config.yaml
hidden_size: 512
norm_place: "pre"
norm_eps: 1e-06
beta2: 0.99
schedule: "wsd"
max_seq_len: 1024
Each number is 500 + 25 x the weight over its row's rms, rounded and kept within 0 to 999. Layers, rows and columns count from 0. Numbers have three digits each. The size before them is the row's rms in percent of the matrix's.

# v: layer 5 attention value, 768x512, rms 0.0297, rows 126-161, columns 64-127
# o: layer 5 attention output (transposed), 768x512, rms 0.027, rows 126-161, columns 64-127
# q: layer 5 attention query, 768x512, rms 0.0367, rows 128-191, columns 64-127
# k: layer 5 attention key, 768x512, rms 0.0361, rows 128-191, columns 64-127
v126 111:495482437523478496470483463475471500463435440490480531496535498486464556483516506460464521537498544447498489476512532509496559524489462538498518482527487508527480520498497504512508521486476487
o126 085:504511498491486493489482456492482474503525555490511457511488509477482448485481507491491492441505543529476514491480529536547530543493484510505551518441498455471463512502477482503511472522512451
v127 178:532549496499502506507476538516545504503513485500491490508522479530502503456510488478482493499457530490498487468510492501495527540482494528482476476474480495461494516539508463538506514469478491
o127 066:491491498455478541493461466507497465483545500469507485506492502498535459472504453525500515476500538499549553505550521526496484509489489502534533512504499482448532500486465454502497508479544518
q128 045:467488527507513487424504512491490537489520510537500514510498502504500505466482475509476480501503483466494466462503528469513487461558498515506481480495548525479533491499506511537513492435485542
k128 037:473527553501509483489511479519515488531501515459505521464470477488483452493471484492468489490462477512460513507475495512528502484494497539446499498490460505490512537509461473510565498492487454
q129 049:531499503547514489510494512527507452497530501512515513515511519490457524519496538452491489480486510501509483513530523512510516497482489473519502506553481511521521507513488468544480511472469493
k129 037:496467481459504527513501505480473518507523475455481507494490514566510487512532466447524531472530534537499520512498487458474467495542490514509538513501460496480517482513496480532548525422511488
q130 058:448496514451508500546491492509500521500431534488508532444506479509515508504504468522471482504497473510510517529471467477568489517499497487489522478485505505520490494488515512517506519521482496
k130 037:478511526490514525489523526479502515499476493479486531528478425531543515467524525529493481523519491552539515530526500499480479533481499454445538491526475489449525496452536476493516487510487498
q131 048:488558520501522506508484493530510473496498491544491510484464500511514472443499489513511503504495502492489436499499481487504477472564467445529499477471484513504528510480504480537528518539478513
k131 041:522498477489492501463495435485509551509504495517473459491541507529506516510526533515492552490506503500445497483474544503489510487458468511476492472471479509493494524525508455485532485448504537
q132 053:499495505496459482487537492499530451530496493498483491530480484498527494485522458513451515513482481472492493485502504494446474531550480522515490488513499562493483480471505539495521475514515480
k132 042:517547519553484500476469559484512544510489454562497473487519519510519451492501505521491508527524530469530455514511487537524545506504507510497496515466519504489547477514476491480548478502508545
q133 053:540495488500499523486508486497485524506457557559477479519504487517495494528491537476525504471505477516548476471506527549517497462506494535498525459460539461509477541488494473489525503518499476
k133 034:508511480474495468473513515466563462513514477452476494503506492497536531568428495481523486473478537474503472503517564485502526474470526490501473521497488535480500511516525518491500516518485524
q134 054:504507502522531489425486455525493496478510501500504488441483491511555511447465493555526495523541471494491516495515493468489463505497544507528461474532486450513540461461553482463473505520531525
k134 040:448479502526482465524532457492521496520531500453537488459471517507488495510509530474515529483492497509506506506489450466455473503499518552503496491531520561526463471532487521476443535503508517
q135 057:500536481504525482522481517470481532491518485491514525483494501527545494494485473463483527488512483510493527457452479507466551531541469500509532501540431529515547479542529478493443489519485538
k135 041:515490541542508500504520441518518505520486521456480458492482524508468493479502505514465496472502489459476529538486472473514448502480458522488502534477474512492485520482473505465543501486513487
q136 058:520478479520494501513479465518462508473506521535487477502495502521464496471518486474503526516508496454465498536485548514484541539465506437508464507520459536547521490508521513477471521519516509
k136 045:473516523517500472539498459511444493455475499473499470463482544510443483479485501524470473508487491519512510527501504492502486500513479516521540512518513480502495503501524492514472494505476488
q137 067:504489490447486520491491571543454477514475487473539489536543492463500511523483472525509446510498469523496475534483514484519484504534500525451497522483483526450436507510500494486482534503508518
k137 047:518509510525435487500479471478522506520483522502536512531498490464514481493458497480535505494491521498534504521497493496497514504504501490477475465508519553492512478489465489471516510513506552
q138 060:505465490510481509490534502523501518486499500489491510512481441461525484511486487457479514461491517478501508534517519543487516471500485554474478500465519483478454534508498529520491547502533466
k138 041:519507522506479509499513451482485533511515509496493500464515527525516476521504505489522548472526516556533466485527464516515528519521514551514494532518499507488500503514498463491522499522506506
q139 075:506510502537515461486502469486491505507528448509547488515522494481548522501499447528502518543515481507487498494447480490492509520492531482450471490507488570542530452496538508460496542517510518
k139 048:512509493480509511488499466509478526445512526503526464495520506514512503450528473516483510519509473520452521543459475508505498498555509488471532477479496533497484510515472486477535481515480488
q140 062:482527481508511504516505482471467499498505490491488482504506532494518512493489471497477517516549516467498514434508487488446566518493506471485471508531512502516569474481557467512450542509509538
k140 051:517516511522505496484508450538505497506517502461504486452499496489471520461502519509499533474470484485496504499494480459512488520531469539538499525459522526542492508458506534495456503491490478
q141 080:529492492543541481474488496501483532486549504514549495514477474479500503495507442498509491501506496501486516512477512526516512532515515464468471509525521554525519491499482505460519528523508491
k141 045:492497493525515513482492495507441505448489477493549491504475485488490509486557489514472467506514493518475503547451507519489515512497544526469496461513454563551482507510520485441486523511520469
q142 074:512462481503516522499481498507483490501480525498481487453509527543482493504461518479480498497487509481506510491540519491494530463498527460559540460543508454463509508480474489551472467494519499
k142 056:489511511510492492522505500462514510512499530473511469480495556458529456509497512458489541513488496538512497479494511509511480454502490534518541494504574493506533485502484512491451537509472498
q143 071:510484504495492511494478491464511526476490562498554505493525484519452535515550475511497479478453484465500551492517503521498471537517540482484504520515531492503530493502473500472527505454539513
k143 060:523506484514500517518505475462504512462508513470463532478519502479523526490495525516472522526533522503465521506481503474523528523500531533461520461505517510502465477473485495458531481458488535
q144 105:525482465539472494519475490469508500528528526516526461496517538498490472504503538462507538526470499508514476522512508502486510468512511499517495494475543507517515509465514517515521587489478444
k144 092:520482504555453509539446471530483418526492492518497497503497511521519469518497502510504514524516564458497493499497477535502506460509557468490483478562533483488499547524487526544489508532478461
q145 081:484463512483488463519491519510502508524555503470523486465511522533517515529456520457502507455459488493500463494482506460479484456481464472495514507523461471516480518496481490507457483489535523
k145 102:549472486512472464495510475486495519472538499505490483487536556511533479467480530482520589477518459507507519507545465479495500474488487473430557483501501481494491464508487532479501497508515502
q146 112:516485534537486491458508460479513484554497490489497489493506480493464514514531525517522480531498486507510503498449481452463491500495514491535515523516516468547512509554489536475547493476471477
k146 126:494445483531490474522527493450519486499514502503464516459505477485508496508490513526494523544504496499525501508506444479482508477543514501490491509591517468472506516519531503552506502490506475
q147 095:532490480484500524495535494483548484493474496524525534493487510506535541507479477531494475511488490466490483506567468450515513509510540501508500527497529487530516507485490506475458529529534534
k147 131:489539528490459518481569470518479495510497530522478484514499468487487511494495517538521513506506486501502482523474477487494496529554502544494481481518503500491498510501500496528482485498481520
q148 118:458484493553489513510487497493465537542466533487494535456532468524527489490492481494536503536453477508509499509511525501526532488483505522541508536519543508479467485494491489460511547459495488
k148 133:488514477506494505530511521486517530489511524495465500505528497523503483536488522472511542488502527514504472499534501518500484484482486466493521539486519510485497533567509474467526524516523480
q149 116:506498477504506536477468493472534482454492516465521504506471535446513536487527512499486519518451479506517459522509453491457516541487504519524499512523510487461492540481519498484499521516524473
k149 128:508529502553491538466470513547458478479525464483521520495503478460511486478543510518479520522555524479536468481500465497493498546482539487531507482491524506502530533503488528485482470479496482
q150 074:513509442525507499491463477551474499523539487516500473496533510510477457473534478510529486442503492464488489508521524462527480514508537502475552541534498543497518495504455521493522497527491447
k150 098:514498488486544453479471505533487468450478520500527434497499498458536485468555473477531468550520498472469476518491484481490483487522514508495541533486457502528491498514503504464503502514498467
q151 113:467509429481498451481500463510483479490513517535487535485503511537491469471529509483458490478533480453505509514505494539477515523503506497505526514547482453530486471500485499550496554542535505
k151 130:432526483468530508484471491500462489532530505531514499506496495508508518460492535496486469501486480471493492475495489519506500512519492497521500529499498511481471502442514522500524534490504509
q152 087:496549518469480500486509496491539500538503510497523471526502482521500476503506536510503530486487463436502478521522496498487537500498489520494493476466469527532516547512523466483510455537474482
k152 122:489519450467490490544509513484555538492481526528483517488491448534486518490488524493525517519489499466495474508515508462513514511527499504474521462473506527490538468480484516480521489475503522
q153 101:475493493485512492529499530495489504511508507533512491488507517506554490511459521464508504492487516469520542494497473509422537417457516484513486444492553491515501503465494529522492433469472445
k153 135:479488467470495517533490507506507495515474510488484490494486462516503507492547502502515529469477504480524512530486478506480502460469499462477500481527501554568482478528507506492487490498477495
q154 122:541475487510487475499489499498496516523450477477486509513536512514491460502521525505524518558487482549504525512453515481471511451498506525503559520509498475525461498555478467489503473530532514
k154 135:474445472460508466476484487502520505536495516507470511453503495516538539536471505480522470554491516476469536469465444491500505519513515493514494507528495493538474495520511491486480480513503504
q155 107:520503455549501514465479493490510490467518474481465485512502456513485537470486544455510501554511462468511477540495490476500512465507482538483522493534506498495518514513475493450496503490533498
k155 132:492469502549560534494448480512446483511510485407493496504521502459521491518508521498488573575506545464516520524502474524513490535491470476476532475503502490492495508531500480488482495514514492
q156 100:530475454502500490499478492445497533505483492514508517511496501516442520483476444499503499501497520482506521531508496534496566490484487508484513497486482516476537536470507505439526500466515493
k156 118:515499517529555500561498491498481542495540511471494506493463474487517485468522490506497513513501490499526529508495496466490487437512499499484494521513501526503499523499523528466522509474502512
q157 111:532481511473484525491498477486547551513463514511465478479510498498497521469493511488516492455454480540488487482484546539528525452535487527504502522480502465474507489491494482510534510495523551
k157 128:512510492537478536500479497507510484507543474492496546497476506491503521486541520461545516493501502548483537508483517506517528508537523465444487504523478493498531515526490546535509489527502539
q158 085:507518495520519430506495508508509507456479528524533495479498480548443537531506448541505484517469479499483533527461494504514488509506501470486490511516497515512525537485506515496534509511486492
k158 109:497463496503524472551470498519443459486516479510565479466464511528492496513528475544475464529487497518504485499477473479464481462523543523458549453526515506535504502509535500517515490542480460
q159 120:489545518438505457494477542532495500495479527507482506517484474498448530505489492498490496517504487466498495482549480470531479476525498524517489472494519536451489530506495480459488514516458485
k159 135:501522511438528513487500484565501514521478496496520480498505471482497490507492512518476536532519499544463487517517497499514495502469508539489512540500560537471486493492504525498503473466493488
q160 048:535509507466493501495501495534474522496533457519505527448497522502467489488494459524489504523485472498513535507501529483519527526447551551510475551546478472459503494516471525515532490498505500
k160 034:513517458519501530490477467532483501527517481510478488563489512510487461498516547513463527485516516484546500509480470494537534471548514503506505529479536495489504451493504536524436525508510567
q161 056:486463511505468473533513475490487485510513479467508490531540527473484463512526477446551484549469516490521493540508475483490449457504518484478497538533467497485463517473511517500518485496513458
k161 037:486480506522507490531491492494474488490488495501485543512491504531514479511493514507537506477486504510516474454516485508495528487523480516505518489513492470564506504509512451502474540511496496
q162 053:507488489496514534508529523545508534526484529576498462525501454485492487459511532532486477492496494469484462495515454504482475515522498481538459500483564439466476465505511464486500490499555478
k162 037:491529505542535498451492477526531518496487478430470512499448506506471504487480485546512517519477543531540503495491493468531478475499498511508500514520501497515509543496542518499482511563522511
q163 045:447508503483505519482528467546526513526512508473544541481517460465518484501510504528502505490488536453546510419526465492487518554514497509508488525531521518512527465549529516562529507454491496
k163 035:488465494542504527499520507493510505453482535489491507430460543505488520485481513538498525523533417507519489513495540533475463495463530493465473526470561495498516530484475469489502504529497510
q164 055:498522500490492510459468468507509470505443527489500497503500489521532518489519498500477508538505518473492503514499480491482445496543522483489500505507516512529483513470481516458443472519533461
k164 038:493516525500515473478513512491498468477524463505472475505517523494486500472489460582501521520506457495528481549491492503514483527498490521467506485528477467509533517493529492523513510504462475
q165 056:494482472471503500562500487519475540475509476476494524522497486489502505569456441482540499496513513503486487523468497510497492494523511520552523518486500523477508523494485520515523506478527523
k165 040:477504495476532521483515517475484535484524528480485519530534487544481477526530532492542522516493502505512526474506461519472502500455497516517496513463513464543519450506522524508450498467511496
q166 051:475484495535497525526470503508482517504480481504466475475524507528523504550521557481478508524508515530501511489513496484505512518510516488524515507508511490451537485512510491495498500476529521
k166 042:432497513450431536489528474497502532517475492493513552515519459537471496484496471477509479483492483511495502494464491493513467490486539509467507492459503549515532508486510493511503490534510536
q167 059:498513546492502493487514494489510508521452474466528513489500507475537446464467487513486527524500515461512542530491518479503496519514490474521454480528464528465504466516492487510499471510485477
k167 039:523498510507453522488524528467520517503521490532540548500490508459553518495504464536494506485503465475511513544485489503472506508519519523510545487473489497527505514551469501457510519513505507
q168 067:501545476516522506513511445478505477524479470489530496465484538532519506485524495485537526508529502500508524445458499454496510498502505455537500520557448496565502479508525472488445516531487520
k168 054:494487486522509495490534479543509527484502524445493474444485511489507485437495524508473517515483479489479528518486440471509465500529489514538500511509484492529493512484492502478504499500522463
q169 047:503532511507499538469516476488542495499516509470516525510453490520481493524497463479532491505521517523525478505502529537458498484500520529517493509421524497504506526516525494508546509537542515
k169 043:521459544471499492486485478502512505495476468502463512523487520517494523516535507520519515514486532542466494503483484461542466520502465505494448466505519511539504519505505497490471491519519508
q170 065:471525498545512476488518470475517480518489474476484529488496514553501510485517495504455529521521499490495485471468522489489505496514512504535481501518496516532569496495476471495473529526478485
k170 055:487512496517481479476540485506531531465509516488473495453478530538506476465521508494495510536522471524459511499488476477523533460504526470511527509511514473489495524487511490524500503535469475
q171 060:506528469468471519518456519516504519528524492529539470504478544491481505458507557524507494485495471502499476481525465495502468504558509508490509472546482517460472420531508507461498494465503531
k171 042:527520511455483526511501539494510442496524477556486505555534487500529489512493494516544501463495518494513501473472519534493505491471480487492501491501494457508541513528504524527514494523546500
q172 067:500498481497525477501509525518526503532491480494505438483515505488502543467542490523466488504496482469512454509459482532528512471533491465507452484543440485487553529459437470521505484505481488
k172 049:482468475474479492504473491470489466505507501503488544481497542509508492515506504524537569531499524493533491499499492487462481475479517519436528459504537472512507506482517494533458542504511482
q173 090:523504468486484498482478504520459517514532471505516480507497501483467516536471486525519451491517496517492459494486501487551517521530484486448478493537519523452467451512501525479516496548507518
k173 047:490459561489497477505513551493482503499516504511525492524512470462499474525507519465549488459482510493534471493497507514506508495500503513482523492497489524525509471486542491471478491514506503
q174 076:474498490508523488487469494498470542497518508520537465532509428432516511506551482468506455484503519518497487529464529541478570540511501497463490485505495542546479487486491488513508512527526527
k174 070:524471487534520509473461486504486457491488515479479478503489493502523527529491500514487491489480519494459493523480478489522488473499523494490523453492488495502476498498533509497494506518526453
q175 064:548523495535526487498492463533512489494502495510523498483509503519485447513498451525492494517537471489488494501494511500512446491504515467482524545491564563496537453505472492507523537552496435
k175 066:508521505494524501509516492486565545476474508496556458511464532527497494493513453492503447496500505519490496540460476526481468488522501504511491520504474495475520479526501456452522511561485459
q176 098:533464459535520495476526554469486515492558546510469496501498508470480498481512488458474512480495528507486493561545506465501487475540498514502504504435537513499513524487523508538540523477468443
k176 125:531523503530541472498504490504498485521520506525511472520488506482514470514469524480496535487490517470510473502517510519505495459512547512476511510510544497522496501528497504525485511556556496
q177 100:493511525509476558521466496455521526546478490509542509485467483566511449525493510523496499519498464481481507456463471512473543474464524476525512454451450523509489551452496527465505521550497501
k177 120:417483481492458495548512531491505511537509533540493476471505479530537468498531520463560510513516526507499529466487474470473506440510523449473485484498480499470489518495468518555472498485477486
q178 089:512527463485523523517481522553509540508490507555486515518523484523479481475451508500499493480485533472515469511493549476502497466474485472511530495492537534484505515542506504493506488495470484
k178 121:473457497476540521477497535558504501504441538477489508488460418499500544501538509483488492524485524497516511498489549510503521504497530526486553497488439484478534494526519489501540496522494491
q179 110:501489493535494498533506537483561474458523544527569502533532500522496487474463545462504502497450502484506475505446464543487470520463490522507489497487467516475469508502492513517497560481541488
k179 127:518477530472476504472481512510480481501508487553482495498510494474506485473494536464482460531473526503487436467485497482509512504464533511539483452558536492534490499488475470522477484520519525
q180 112:508470517503501508515481461469482494487497479509526489483425481503486491542500496499549515504489474464520500557461529536435532502491518517484487507469485479504502475480520494482486529499521511
k180 122:503520498546495519554518486509487482510533486498475508489476464486455493462509485541534509499464501464512517536493494521490484500471527506485493474501483473475488490426508550477522509486533480
q181 112:493486535480546555497490510510526545547498519514550468467488448471503502474485535475479470508552520546488497507516480494492496503491482473507481502491478501495526498521487524484455465545477510
k181 130:496504504472507507468495521473468469497497474550488503488494518479488522494481508541485496517558466541516467540527537559496497457475454501482511454481487495523473471505556506518508507522480505
q182 087:496469510475484540495530542516478458485460460506525550508513530456538480527470511517541507435489561445489483551510522511448525463442503496480509495512454487538505507528527489463480472478507518
k182 124:485495500510504515521503499504497501474505523530514499518481479451548504539482527499553512472492485490536485463491516481504505504475531505549503461502495480510516444475543539482449507500524504
q183 085:509463534514536460481470474514492485444478508510531474454484503505508495515478448517482462507503477521474496503497507502536489488489513506466503464499501510531456465500433469460499521534550488
k183 109:503492523496487497444455495529501532492508542473521499476497512519518497526514495480485462492495518504491484524451473526532516510478505477494515447453475531499482513458475447473497484520458497
q184 078:468461541478460505517550557498492449471490484471510509505504528520531527513481515482513517491472489508548486516486503513489474482469461513532503555516498516523457432516530473538481497489529512
k184 107:498507477476465528497537503449549506512490462515461544497502547524523540498510495516461524514486509513529500480519545512504485509483499506537498521505530513485515454482490499495521514485498521
q185 102:483516504535524474492491494557504550540488500473499508503517508441497459495476471532465471506518484526495469524504480474522443489528501547485464447522517458552524518497508507506558449561558483
k185 133:482464498500486483503489526490492569485534485488552492493501470507438423525514494502509513512502500536498461486489483567495496481529502523491505506505503496505550491491504479544494496523513495
q186 107:531527556511492480480505506538502471489491522487479473506493492504520545486501521500485503524516530463524489524496470498490518489460496445502495458527532478470476489489482472507499547499468462
k186 133:480511497567503478512459481533523496530501503521545494476465511527481484545477548533507492505476540486553554526524493512470491489498528477510465503504501547488475495496487486500458502495509508
q187 101:489506541467467443514514546513473515518502499522468531513507507492491480549473481516495501551450484507503493517511507524518470492501502494502497465464514463478494515504548493495469483487539507
k187 123:499508499482467498536485482526457493508513478529506496487499484573506492507460461505501534480497478511517522461518487546429507497493486489459508495488532475469534524509525511501484500506514498
q188 110:473540477491470466466537532448500520525540512495500454544567555501474504562498504480501486488466507466480516492524465496502564530506486527500503469528527481513495534485484483518512485463484500
k188 137:469506505506492462507472528522491475512525521492487499476485489483525523517492447485461510497463494467462491516494510507480507501542465499536483479523568541531534550487493475509510491472448490
q189 106:484542481522516508460528506524456472499452471527492480524508505485540443442530500519494469535502470472531488532456543567516479493510483510514543467495502556466476506532505480531483523490539491
k189 105:517568482522521520464530461475527517465447483533491476569469503477555512449519446484534476529479477524490508533505497528502515518501461500483476511495487504430518497505484496478498504505537475
q190 126:467496481511532466508490527460568483477457560539460492472478483545543495470461501514518499495502519550504535488528467490465518497437515466489470451566501528557505494516513517490493519500465537
k190 133:515499498473539484518443477467488498504498490522514483487501541488563527498472551528497461503533516535482479482481439495507516506471508468521487463501496515501466477538534475507478505497488510
q191 105:491534514494468453506491495571460501495474472483546466537535449544477498477532518461494498486498491481519479487474506477498524517489489494520515541458477448495491519497511478491462505541518489
k191 127:490491493535448502441493541462496499500517500537551516515529490532496497526480515497487517481489536481533556460528535552481534486464508502436548502521470490437487475491497489524464472502528479
v128 093:492475522478472549517499501512511537489495467480532511483530527521514516533535513469498512500512539524485525469500501494494503496498513495507481519472533496494517520500450495486489565500512470
o128 165:503499516475480482517453505489526513480475484463506531468495532511499557508469529460467540489518467500487449460497547511468487518535541487499501506499457508510488512472499490480493470495513443
v129 096:500451494510499451469485549480501516454533462493481514525500503530527497514485466516479501495472465508488526502504483554479489476527508473486544535498506516552528520455524492496471472499472497
o129 158:502462515514481467467506526507506466467459532511496483478534500494533486552579450501479508483506485474500535519501416562515487481476504502502475556513474520514507559480470525495496442498533511
v130 099:488458546506474463502489518508477545522476492455505476511467449476518443529474487487507488514522502536520474479528478520493504495489473509512483519468477497503475502522505496483524457540506489
o130 088:538487518507470479516522523463494513520472532463506467514544502500556503549506522545479479525525523465508525445525502486471482477521514530494480506532467493502492542524489505485533510494548482
v131 093:514525475506524508515539501513514468448494495482523501538558536465489493514483471505452481540452517493518482507488500500481523536512484504504500492449519466514451456487510451502497506511525504
o131 158:495497472497496501528515482518520470486499504484514506485532519510490546494538497513520529533478540512502497546469472495512480527517491516486496504512509469531517519523521483507482466476496504
v132 099:504553485518513550501508537514491522525516535492468482521506509522519523552478532503507512491501519490504575517521498466486508466524488524489539502445499444445516495451536509528498473494475502
o132 158:504522498516518501504491465497539470513560543484542457471467520500552482546499505497510479498544463523491455552498453492490497478475463474500504517486462506470465523507539505461515454472465512
v133 098:508484506503480501503508495512504493480446480525515476480482475528517504517493508467452506510484475514480549533466413467484435545501498496519512467401469469471512544489490489502488508463459480
o133 152:489487478491482503482494481513483488482503489521484490512486508508485519477460490491499537500480505451524483552515495504456497476493453490536504520496503514486536461474503485482524507533515530
v134 097:511522531478488492514495500504509474508538481475513520510490493467452526514499489509510495478525494486511451541512524519510501475517504486500508450538498543513482493449506517522493446514544501
o134 156:506531525470499483521488514496541506477500510526488454494495481479514541541485442546513458500490484497494496505503494483538493493478547491470526465517527522479523546521486508514466502486510539
v135 092:515525491458458500479496513523472486517524464486496485504500477468512533510453496481553517457502485526513485494523502499524504497478496471499495495526452494521521509443525488534522469479564525
o135 153:562525487505522483459487496511493444490500533479474459482507494478500513492460533480501502500522537496491520500476506489481467499481545470513496486459513453472444550488498504484498447499555460
v136 095:468508461502490446502486519468510511509511454514505510513479470487505518471480527523569498516519464451494475570512500525516503483467522506495480462513507527519541530526514515506530430519518485
o136 174:446540505501545481562497496492488506510528488534480530532496477509499491502488520508512508535489475504507542545504503522471477479466487551496503487522507492513490534494483511464509513496533494
v137 099:478475490507500564495499486516497488524512522473503478476522540522478472509500483477507514504511495472486502492497531554490467490494512481494509478499532473542482499434506484530492542470515489
o137 172:553539498536480499456460541534511497521512488513527465478517542516489479515521519483512505472499492458507486538479520464495497510542517451479495471525522474549480454464527472473512469469525507
v138 100:483484499526495449523500557516517475483511515514509512552490490471513506521495494455503512493532477462501506438475511508516474528495478499532516492465515472473548479542505513500490530486501491
o138 165:480527490548479514502488511510501496484527530487495507487499513522480528503458497505451502468491494516465482431493508514502500512501450504537545524467501484494482508486508480487490497468488477
v139 088:521501468464529512487498545465483507482496488494497508528452518532515458523506568512481492529528466473489485485521492507509481478501531467528491472497461550505528507519501578482504475469548489
o139 149:511479485498489497434524487528521516468503534509477522502501516525497455513489527525521483524548489536489501510520478523580517455489480490507504466496516502457507558487476495453486481510518469
v140 092:473496539486516469500473453486487509448479500507532543498465546530512480474511496461509489508484523506479486524500501509521474494475490529522535459522430474515551507499488458500500512487495500
o140 161:487527499456466504491519493487506470485478506486553555535498548512524497505492488491525524503468524492465492527528529513498494479540475512489493477469496535501532512520469474487515538486511529
v141 092:491478505512495468516508534485502510464498455522494446493478514493502512466528514501497445485493454535503476493496503510544472466449509488488513506522509454532495463452512467513493470494533486
o141 136:526538509488506499491535494480526500474559527446488473532500501487512446494538503491475450492472474527502511464523460465544482503478493494511481524512542500502489509506493503477465505537500509
v142 098:465520527508516505507501511530482485485444496510482536497522534522463535563487455496464474460491528528518510530506418525498497494504474567502477503464507506477428514483500509575505482490495506
o142 149:517487499490523470504498478511527486485534468514520497466529495524504513520510464507461517478506472545483499515495432542487478537518461539486535474472477531509449535490483483516508482523534505
v143 094:487526530494509465494532541558509455514488537477517494474470478506505497550545522492488489519494507498525500483470496508500497504493517495535517545514504463556501539487492483521510527519435495
o143 136:505520532501533466468505506511498518497495468509507503500485423524546485520500516501500501496481479506519492506484507457469533530492511524517460555447503485491515525492534484512498523504413516
v144 099:510483498510515478522501476482482494475504517502496528514438480492530473499454521484536506453530428553481482492503482532505484503535499476489502520500487444511527494476502464518507469516465482
o144 152:462476485482496502505499538497493464506484521466490484541504519496499464563530508532509486461522480529474497498493470538485517463515498493451501454513500435466537511488498490468480551500527486
v145 116:499483497501486506485504551530461491517446524522493468493481519498458476493511512506532479448495525478504462539487496498519483511509478510504513505478443474521486470483493469512496514500454485
o145 089:533523485483492473507480539500474518512533468522519473529477520518509508526563541528510524506471524498534459495500526503483440522505486516480519537490503509497481547517476485541446483491495511
v146 099:490527524524508461537489541516525489505491509499473472492545517500510468511504529523538517551519502488467527536471538512447481545495476505531480486489506437490558508528496518484475487501474493
o146 165:517512504511531469549509498539509511500473517508522491530507483526499500489547523489501491475503490511520529513500522534492487506527490519519472508455484459504499498447460465550519516477511485
v147 097:482507508467516499511498504487494509470501510485487486525501512477548513429500496532474495551505504450495513507523492575552482485512502540473503465458475469466485541477534480519507474446558447
o147 155:463578505507499482525541489539533488491493493513485504500501516518493558451473532532499468509483543508491507551482502547534460488514478513482510520467488553502498516475527493471503495494561503
v148 089:490473484509499517489490521431476489518521492455509509496482515520517503433497493485502510471519489475522472494490502501472510529496508522500548512496510465500491495468513491477513501511537511
o148 147:510445527519497520442539521487515511503506532495524533484477497531489510487461468500522485492498511500489499542490513529516490491442509499501533475513512467461492517487447540521531500531504491
v149 095:507476495476516495498516527514462514473507501469491516502525505523499499506493515523542493503470509462514492480528505523520443500495504503491489466480499485494488523473535531494510514519499498
o149 176:469512496525521504486476512510515487471528485504470484447504478504524454510500486554492489494532498476533513471525511476516501536474505489509502455466561484467442537472520483505504452510500502
v150 097:511443497497481550470479474496497492525547526495502537516542478494484509523508500496492508486480551477478502485472500543481539511462513516485504496523526527465473519527517470524507507512515485
o150 154:503496518493519480496468548518508473464505495503452461502529544539538517493483494512494511498478465469502549475519495503457534486481547530483506453504508486527441539520488558474519506500478502
v151 087:481465510514510491492502501553501506503530528479525481520489506497485493508519491523485476508513510503509487479441484531524466469486495476521504458462504487511508496472503460534493503498461461
o151 081:494500502510457480510518504484512491488509521449504519502503549486528512469495553481480439570480440510530461487512489465495498500519480443533472498474504458495479528480518507483485501522481505
v152 090:489481438503506515491506540464507505472524506485498496479524498513575505465519528480536499518479512508483524489509493520524550520509519519497522475508475500499471498555515501534499465516486479
o152 152:484508440456480522502508513531508493490476493492533492528514529495505468525518455498515482518539528542495479537470509527521520496511504518539514477475520504487575537506535519466486463487523477
v153 092:504492493502518495489498506487454515527494499515534502511491471497509497518503494517499494464495489507491494475467511489521418474522471460505505464486469498478521485465491510462528463492499512
o153 158:492518499487512496463530488465458499503519495484525519513537469493507492506545477500515499476501493533494508500560509459501505449508484498528472475473454518524440527463509491460528495453536530
v154 093:482492503521516482515488460487496479500545460536515520547520532478519472531488489534554498507500495485499566500496525498480514504455501520502490490524517490462458493494525496497519523479442495
o154 158:469474494517509497497520518507509485461492529480501506525520502479521492465493478481460537513466525455507533497536509477476498516463479490502483449509495455508472490474497523514505518492497466
v155 097:461504492502521483506510494521514518485542499512502519508515478540467482552527509524491490520512523476509495458489507507551443466494490470497469506489483507468510514457503499470504492506539494
o155 143:483529488488496480523508468507522508469540523490531519527487451530478530547536523507493485513482456495522497463498526499484461500490500482453488535498514512482471524484510490517503548534507510
v156 093:489504477464494489521496481504505477506493546491499492525530531497534491459498481485500510491475513509470502500497468471534511499511487494502472503504458538459460530501514537519507487530441509
o156 142:481505453470537531503524521507461515513472530519504524492558498508482492502505478514479496491461497477499508465489460526527495474540490512462502535481477510502477502516515541476537527472473491
v157 099:520526513519501532505502502488486507475472495496475500504448513475462508461499514528462498528502472537510534468502499461521496491447517516487508523404456473509468518494486515481472499481533477
o157 160:500529511487488487546503463527523506489476491544466469537456482499480473495502480499466467508512481555503543493494490453527494488494474466480520542473508530491473507470539488533523531502504544
v158 093:541508571494480525480501499463527494491529565495512499518548504517481425530525458540487518440551537463507504491480509514506479501500477510517522524487542524499514503503507483476510485504512499
o158 149:579514503484491492457500539493503507523519477474498479530539484498508507482505540527485544473479520508507515477548524509499473501497511503517509507534482495538503469508504492523511513537532484
v159 095:491493491479506492495495483567467488516483526508514498517529546448489487525450529545464494472506557451485526485535501507537498522509458511500505457527510525488521536508500489493510490492481495
o159 164:498510519490528451520459510532528513457520472486524512516497499503509471538470542512526510495488542512527523479526479486497522499512477531483474478505496508516452538499482474522515449490520467
v160 256:499546465501493527527521504456537497493514473510473562526492504508554503492460508512511534515493492494507528468549507496499503524491498493501471508517521499467514494513503547487492487467555523
o160 060:477524469523562498509489487495509516489502520539466581500476505530466497499520476501514492500521525508448523520480492541517501487533472505476516513505507497491513469518492483455498491531515461
v161 085:488450521505510495514490518549487490514457552491500502468500561514468522506480517482470519459505516470515515492437497548548497501511465496494515529439494511530515518484504481529491503491470485
o161 095:504481514512468498514498515515511492495481505461492493483497536477498517489488523497485508530441458500532485474525495466515512517510489499530486527453536507498507509484498499528504490475471497